config.toml
rope_theta = 10000.0
beta2 = 0.95
final_lr_fraction = 0.0
max_seq_len = 1024
Each number is 50 + 12 x the weight over its row's rms, rounded and kept within 0 to 99. Layers, rows and columns count from 0. The size before them is the row's rms in percent of the matrix's.

# up: layer 2 MLP up, 1792x448, rms 0.113, rows 371-380, columns 336-447
# down: layer 2 MLP down (transposed), 1792x448, rms 0.0993, rows 371-380, columns 336-447
# gate: layer 2 MLP gate, 1792x448, rms 0.107, rows 372-380, columns 336-447
up371 093:58 50 47 42 40 45 50 68 74 40 65 65 38 29 68 50 38 56 53 48 35 41 47 59 46 71 65 77 33 53 52 48 54 47 43 59 54 39 32 43 56 52 79 50 42 50 37 43 42 56 73 58 39 65 45 43 25 45 32 45 54 57 67 54 30 58 62 60 51 52 54 55 50 36 53 48 53 33 66 62 77 58 67 48 39 45 53 55 49 68 53 61 56 47 44 21 58 33 44 52 79 53 28 62 51 50 37 50 32 60 37 52
down371 095:51 21 37 42 51 40 32 66 31 61 34 65 50 79 62 54 49 50 57 48 57 38 57 25 50 39 41 37 78 47 46 51 65 54 58 58 56 49 58 49 51 43 38 34 51 48 67 36 70 42 37 55 56 54 62 34 52 37 45 39 55 52 38 60 55 58 63 37 55 62 37 51 44 65 46 57 51 44 36 36 40 44 40 62 74 68 61 42 47 41 59 57 43 60 53 73 50 44 37 46 52 36 71 60 50 61 52 49 62 82 37 42
gate372 095:52 47 43 32 39 54 25 42 55 50 60 53 49 33 43 49 65 51 24 42 44 48 36 41 41 71 70 54 68 59 34 58 52 23 49 60 59 41 50 46 47 38 39 27 53 23 64 53 61 68 68 56 65 62 63 51 20 47 47 40 46 57 48 61 63 66 61 56 62 51 60 53 69 39 43 58 21 48 36 48 44 69 54 40 59 48 44 54 66 42 47 45 47 48 68 47 42 72 41 60 42 54 42 46 51 45 59 60 69 45 65 57
up372 091:52 37 51 27 39 46 35 57 35 40 57 40 52 54 38 32 69 47 31 53 42 43 23 29 36 43 76 44 66 56 45 57 50 35 53 43 50 43 48 46 52 31 36 39 47 43 52 33 58 58 63 57 44 56 70 50 47 62 53 44 48 64 64 66 44 68 59 43 45 75 59 52 71 30 34 47 34 48 29 55 47 72 43 35 57 49 37 52 46 48 16 51 32 58 54 49 56 55 49 75 55 60 46 33 46 43 63 32 49 53 34 57
down372 087:53 59 59 68 27 54 64 33 47 44 43 58 38 50 71 61 35 50 65 52 82 56 50 54 63 56 24 63 37 48 26 59 35 41 50 55 44 51 37 45 46 54 70 58 53 57 64 24 55 51 53 57 50 49 52 60 70 68 50 35 55 57 49 69 41 37 47 37 46 45 70 53 57 62 50 47 50 52 74 59 56 38 17 72 52 46 42 61 41 56 43 45 57 31 40 58 27 53 49 35 46 38 45 46 57 69 57 26 53 63 57 41
gate373 111:48 91 62 42 34 45 46 56 65 47 50 51 50 49 48 46 54 50 47 68 45 58 40 52 47 44 43 59 61 40 46 30 32 30 53 70 60 49 59 24 55 69 53 37 49 44 45 68 51 35 62 70 62 48 68 52 63 42 73 42 45 67 44 52 49 45 55 46 33 48 65 45 64 54 37 31 52 36 59 57 29 56 51 53 48 34 35 41 45 48 61 55 52 38 55 50 53 73 57 65 40 49 55 68 60 67 55 58 59 35 73 53
up373 108:69 51 48 62 37 36 40 36 53 46 90 55 56 43 43 45 34 64 45 41 42 49 53 56 54 48 74 43 42 56 48 65 67 57 51 47 35 43 47 73 27 52 52 61 45 52 49 49 48 54 56 36 18 28 57 54 62 46 41 50 52 58 52 32 67 38 35 44 53 80 50 49 45 54 31 61 34 64 50 64 51 36 46 56 59 40 49 47 75 43 59 42 54 47 31 43 70 55 46 56 45 41 34 37 47 46 41 61 56 66 51 46
down373 100:54 30 49 55 44 46 64 58 41 72 35 49 49 55 64 61 64 40 59 68 47 43 57 59 63 38 37 39 49 45 62 54 68 64 45 45 59 55 59 56 53 34 52 50 56 53 54 37 62 50 60 59 21 52 31 35 19 57 39 45 48 51 54 54 52 67 28 68 58 54 56 40 47 40 47 52 58 32 37 26 58 63 51 53 63 55 37 48 27 36 30 55 60 64 66 45 54 47 47 43 55 68 73 47 45 56 33 39 58 46 32 45
gate374 102:62 59 45 40 52 39 29 59 57 64 50 65 53 65 55 37 53 34 50 32 45 53 65 51 53 41 46 59 59 42 40 46 47 48 44 39 59 56 54 55 48 22 35 48 47 45 75 60 45 70 54 37 48 42 50 63 66 78 31 45 51 52 36 42 75 55 44 45 55 60 43 53 42 63 53 69 55 45 37 34 70 68 65 54 33 47 49 49 63 26 26 41 67 29 72 48 38 78 41 34 50 48 63 56 51 44 59 36 54 43 51 65
up374 107:38 49 57 59 57 69 58 38 50 58 52 38 57 41 34 59 77 48 48 69 45 47 45 37 50 52 53 38 39 53 56 52 33 54 68 61 60 37 46 48 47 70 53 44 40 58 49 34 50 33 64 73 40 54 60 53 35 35 62 42 44 40 73 76 20 56 61 64 47 41 51 46 37 47 48 58 46 45 56 51 40 34 41 49 79 31 63 25 45 49 66 57 57 72 27 43 49 39 47 65 48 45 47 52 55 48 43 70 32 44 35 48
down374 100:73 64 52 58 49 51 17 53 43 42 43 64 24 22 46 55 57 54 27 38 48 56 48 33 65 69 67 57 45 45 28 46 49 59 29 52 52 68 60 42 46 56 56 62 43 50 43 50 67 47 23 44 44 53 63 48 59 63 49 46 47 50 62 49 47 47 65 46 50 69 72 54 54 61 46 36 52 53 49 33 72 49 45 68 31 64 66 44 72 50 41 61 83 28 69 59 60 64 61 37 43 37 64 41 67 47 38 41 79 60 38 29
gate375 100:66 48 51 47 42 53 50 55 56 32 30 58 45 64 54 45 47 46 66 51 45 64 19 48 36 35 51 35 78 50 37 51 52 48 56 61 55 49 58 41 61 24 34 49 55 63 49 53 64 45 41 67 41 43 61 51 68 31 55 52 60 58 36 48 35 45 74 59 32 59 31 58 63 52 48 42 67 57 76 46 43 67 42 47 71 47 49 54 59 56 55 29 53 38 53 59 59 54 67 43 49 61 52 53 62 60 35 36 27 54 58 57
up375 103:38 53 38 61 76 44 58 46 50 47 71 36 52 53 33 61 44 52 48 64 23 70 66 48 50 47 50 55 55 46 62 49 43 62 37 45 56 61 29 50 45 42 73 58 48 46 54 47 49 50 50 52 51 51 45 75 51 52 26 49 44 53 59 72 49 52 52 43 72 47 41 31 51 39 48 54 13 42 39 52 34 33 66 35 36 57 64 44 60 59 24 49 42 41 44 46 57 58 57 40 36 29 56 66 49 46 59 46 51 47 51 29
down375 104:61 30 53 48 49 42 46 56 38 47 25 58 48 49 62 47 46 52 39 63 80 30 27 63 36 63 47 43 66 56 33 61 47 44 66 51 59 35 53 65 63 38 32 68 60 72 48 56 49 26 53 56 44 34 55 24 69 33 72 45 60 54 41 41 41 38 60 70 28 54 54 65 59 45 42 64 81 66 55 50 39 56 37 48 56 50 50 62 40 46 59 46 34 54 65 45 40 39 33 52 56 66 39 43 39 43 37 45 58 35 46 76
gate376 091:44 59 49 54 50 54 51 49 23 45 49 51 58 53 56 39 37 34 58 52 36 65 25 49 46 37 50 73 66 71 41 45 39 77 55 31 30 45 69 46 37 31 43 53 61 69 48 59 48 36 51 52 52 48 51 68 47 47 34 77 55 49 47 56 54 38 51 35 49 58 78 40 36 44 53 18 79 42 47 44 58 40 29 35 73 29 50 53 29 34 30 59 49 57 62 39 38 76 61 43 56 52 57 55 53 53 49 42 45 49 37 42
up376 097:50 42 60 49 37 70 39 40 50 38 40 49 53 69 60 66 58 34 50 38 42 66 64 47 38 55 73 39 50 65 56 42 34 65 54 67 85 52 43 64 66 39 39 62 48 51 54 55 48 50 44 53 33 48 54 52 48 59 51 76 37 61 43 32 39 45 63 34 38 29 53 39 55 59 41 50 44 56 51 46 39 43 60 48 47 46 46 57 53 51 51 49 53 55 26 74 43 35 50 45 60 70 40 53 56 29 48 51 53 34 51 51
down376 097:53 60 51 38 45 50 48 47 50 46 65 45 24 35 38 48 59 45 41 72 67 40 45 55 41 36 32 45 49 42 58 33 75 47 41 61 43 38 72 56 30 45 57 48 49 54 57 50 49 38 43 47 63 60 50 47 48 53 49 49 42 30 72 52 65 62 41 47 46 73 71 50 55 44 77 47 44 39 46 49 37 46 44 52 55 62 33 31 56 53 57 40 57 45 63 53 38 81 45 49 25 28 53 62 49 56 41 50 64 57 57 67
gate377 102:40 56 44 63 41 40 67 29 56 29 48 44 57 60 51 63 54 72 65 41 50 48 47 29 32 63 36 65 64 39 42 62 79 46 43 39 66 56 45 43 43 62 56 49 41 37 50 61 46 46 33 42 48 38 29 52 58 59 26 62 60 43 52 43 57 62 46 56 57 34 40 42 63 19 61 45 49 47 46 47 52 48 71 54 41 40 36 58 42 32 29 40 51 43 59 50 58 48 68 43 56 59 34 61 47 44 52 57 30 56 39 54
up377 104:40 57 52 52 48 74 51 69 49 37 38 47 45 31 60 56 70 42 57 37 38 34 58 50 43 40 56 47 61 57 38 58 40 44 34 70 51 51 38 50 42 48 44 56 42 53 44 32 38 58 53 64 30 72 58 51 82 51 54 49 69 61 35 71 18 59 31 69 45 33 65 46 57 49 43 56 53 51 29 40 32 47 43 39 57 46 51 47 53 59 78 67 52 55 51 41 68 42 45 51 56 27 66 57 81 76 44 50 51 50 47 53
down377 102:50 48 31 57 54 51 38 27 49 38 46 35 36 63 63 47 35 63 52 70 53 38 29 63 58 49 34 54 67 51 52 40 47 37 63 42 42 56 67 60 49 41 46 51 55 44 44 43 52 40 48 39 46 32 38 55 44 41 45 36 43 55 52 41 65 54 62 32 62 69 12 53 44 38 59 43 46 45 66 64 46 53 64 62 50 51 55 62 46 39 34 33 48 36 56 66 37 49 60 49 67 60 39 68 34 49 60 65 41 52 47 67
gate378 101:36 45 64 48 37 88 31 29 38 54 51 59 45 28 36 64 55 59 50 65 66 44 46 36 38 52 36 29 50 48 43 40 60 42 52 58 48 33 59 50 36 48 57 50 59 44 30 58 31 65 43 43 41 48 48 48 36 49 46 51 48 45 49 52 58 58 40 46 47 52 31 38 62 49 55 47 36 60 50 53 40 52 52 77 60 34 53 50 52 47 52 53 66 26 48 43 50 48 39 47 44 38 53 49 45 56 36 36 41 57 62 36
up378 098:41 56 36 60 50 40 39 76 80 63 54 77 62 60 66 39 23 61 54 48 41 29 56 48 46 41 76 60 51 57 45 49 46 55 51 31 45 46 62 45 48 54 43 56 37 50 79 46 39 55 58 34 55 54 55 69 42 60 40 54 52 68 55 58 31 58 53 65 38 49 42 42 49 44 33 52 64 46 62 50 58 51 48 75 48 62 50 49 58 51 48 44 45 69 52 56 42 54 45 32 60 68 55 40 48 21 51 51 60 44 69 45
down378 095:50 40 72 46 44 55 47 27 54 43 59 33 34 36 30 50 55 39 44 53 50 67 42 58 45 51 29 50 60 50 40 40 57 51 49 59 65 34 46 48 31 44 65 28 47 50 42 53 30 49 52 48 33 39 43 43 47 40 33 50 45 39 67 44 53 48 48 38 73 38 41 46 55 54 49 67 40 66 35 60 45 46 62 25 45 35 35 41 54 49 42 54 70 36 42 61 46 42 48 55 53 39 41 48 52 66 57 32 45 59 51 45
gate379 099:57 43 37 71 41 73 65 43 37 59 45 43 52 48 34 58 42 43 44 48 51 61 35 40 73 49 54 52 34 47 59 61 48 50 41 58 41 40 55 51 53 47 52 43 55 64 63 48 64 54 51 23 45 45 52 51 45 54 45 38 66 48 58 58 46 42 64 67 46 59 47 44 51 44 57 53 33 43 49 53 61 42 34 48 52 68 45 69 55 31 48 39 68 46 72 58 64 38 33 33 50 60 39 50 36 43 59 56 50 37 51 67
up379 097:51 48 33 60 59 45 31 58 43 64 53 45 48 41 35 43 64 30 42 40 26 54 58 47 56 42 60 40 45 39 70 53 56 57 38 52 44 36 53 62 41 63 63 44 52 23 56 44 46 61 65 31 65 48 54 51 48 64 54 34 44 51 35 66 60 44 63 62 47 48 37 41 39 52 44 62 46 47 38 38 45 43 39 42 67 58 33 64 62 42 55 52 59 71 44 26 52 47 33 35 56 50 32 63 50 34 63 38 69 32 57 63
down379 097:48 47 50 43 27 60 66 31 40 39 44 53 40 46 66 57 46 65 44 61 69 30 47 49 48 64 50 78 60 59 32 51 37 44 70 56 76 47 38 68 66 45 48 52 78 49 43 58 55 47 24 70 37 49 58 69 53 55 43 50 68 52 54 44 37 54 20 45 42 52 47 42 68 36 50 70 56 39 55 69 62 53 56 26 50 48 47 37 34 32 50 48 52 39 41 69 40 54 47 64 46 46 63 39 66 55 38 60 26 38 42 29
gate380 098:45 48 45 27 64 40 33 55 60 60 46 48 64 71 57 36 75 48 50 39 36 47 50 53 36 72 55 58 57 47 55 42 62 47 72 50 61 64 51 62 50 56 29 60 49 32 69 84 44 54 78 47 50 58 54 50 39 71 60 46 40 37 58 50 58 59 52 41 44 52 46 69 51 73 49 57 54 57 52 69 70 56 53 50 54 27 45 47 60 30 50 44 69 66 34 33 47 39 47 44 40 60 66 60 70 32 32 64 59 39 65 66
up380 095:70 34 39 34 64 65 46 36 24 52 50 46 72 63 38 54 35 32 35 35 75 51 52 56 64 48 45 55 61 43 50 65 68 64 57 54 41 62 57 56 36 35 59 39 53 69 39 55 83 57 54 39 61 39 59 45 39 45 34 52 62 53 37 48 42 45 43 61 65 47 53 44 37 41 49 46 70 46 59 54 60 64 32 57 52 52 58 69 68 49 42 69 56 59 42 52 40 30 37 33 67 52 56 35 63 42 41 66 49 74 44 50
down380 101:29 52 50 48 48 49 56 45 62 67 55 50 39 45 60 39 54 73 76 56 27 41 44 65 21 49 61 39 44 45 56 37 40 34 45 43 72 48 39 43 43 44 54 70 61 34 59 60 25 47 39 59 38 51 46 80 54 54 45 45 36 59 59 37 61 51 49 50 48 48 33 28 50 56 57 54 44 69 58 54 50 33 70 58 47 63 40 47 32 61 64 63 51 39 37 35 48 66 29 58 52 36 36 48 36 57 58 31 42 07 54 54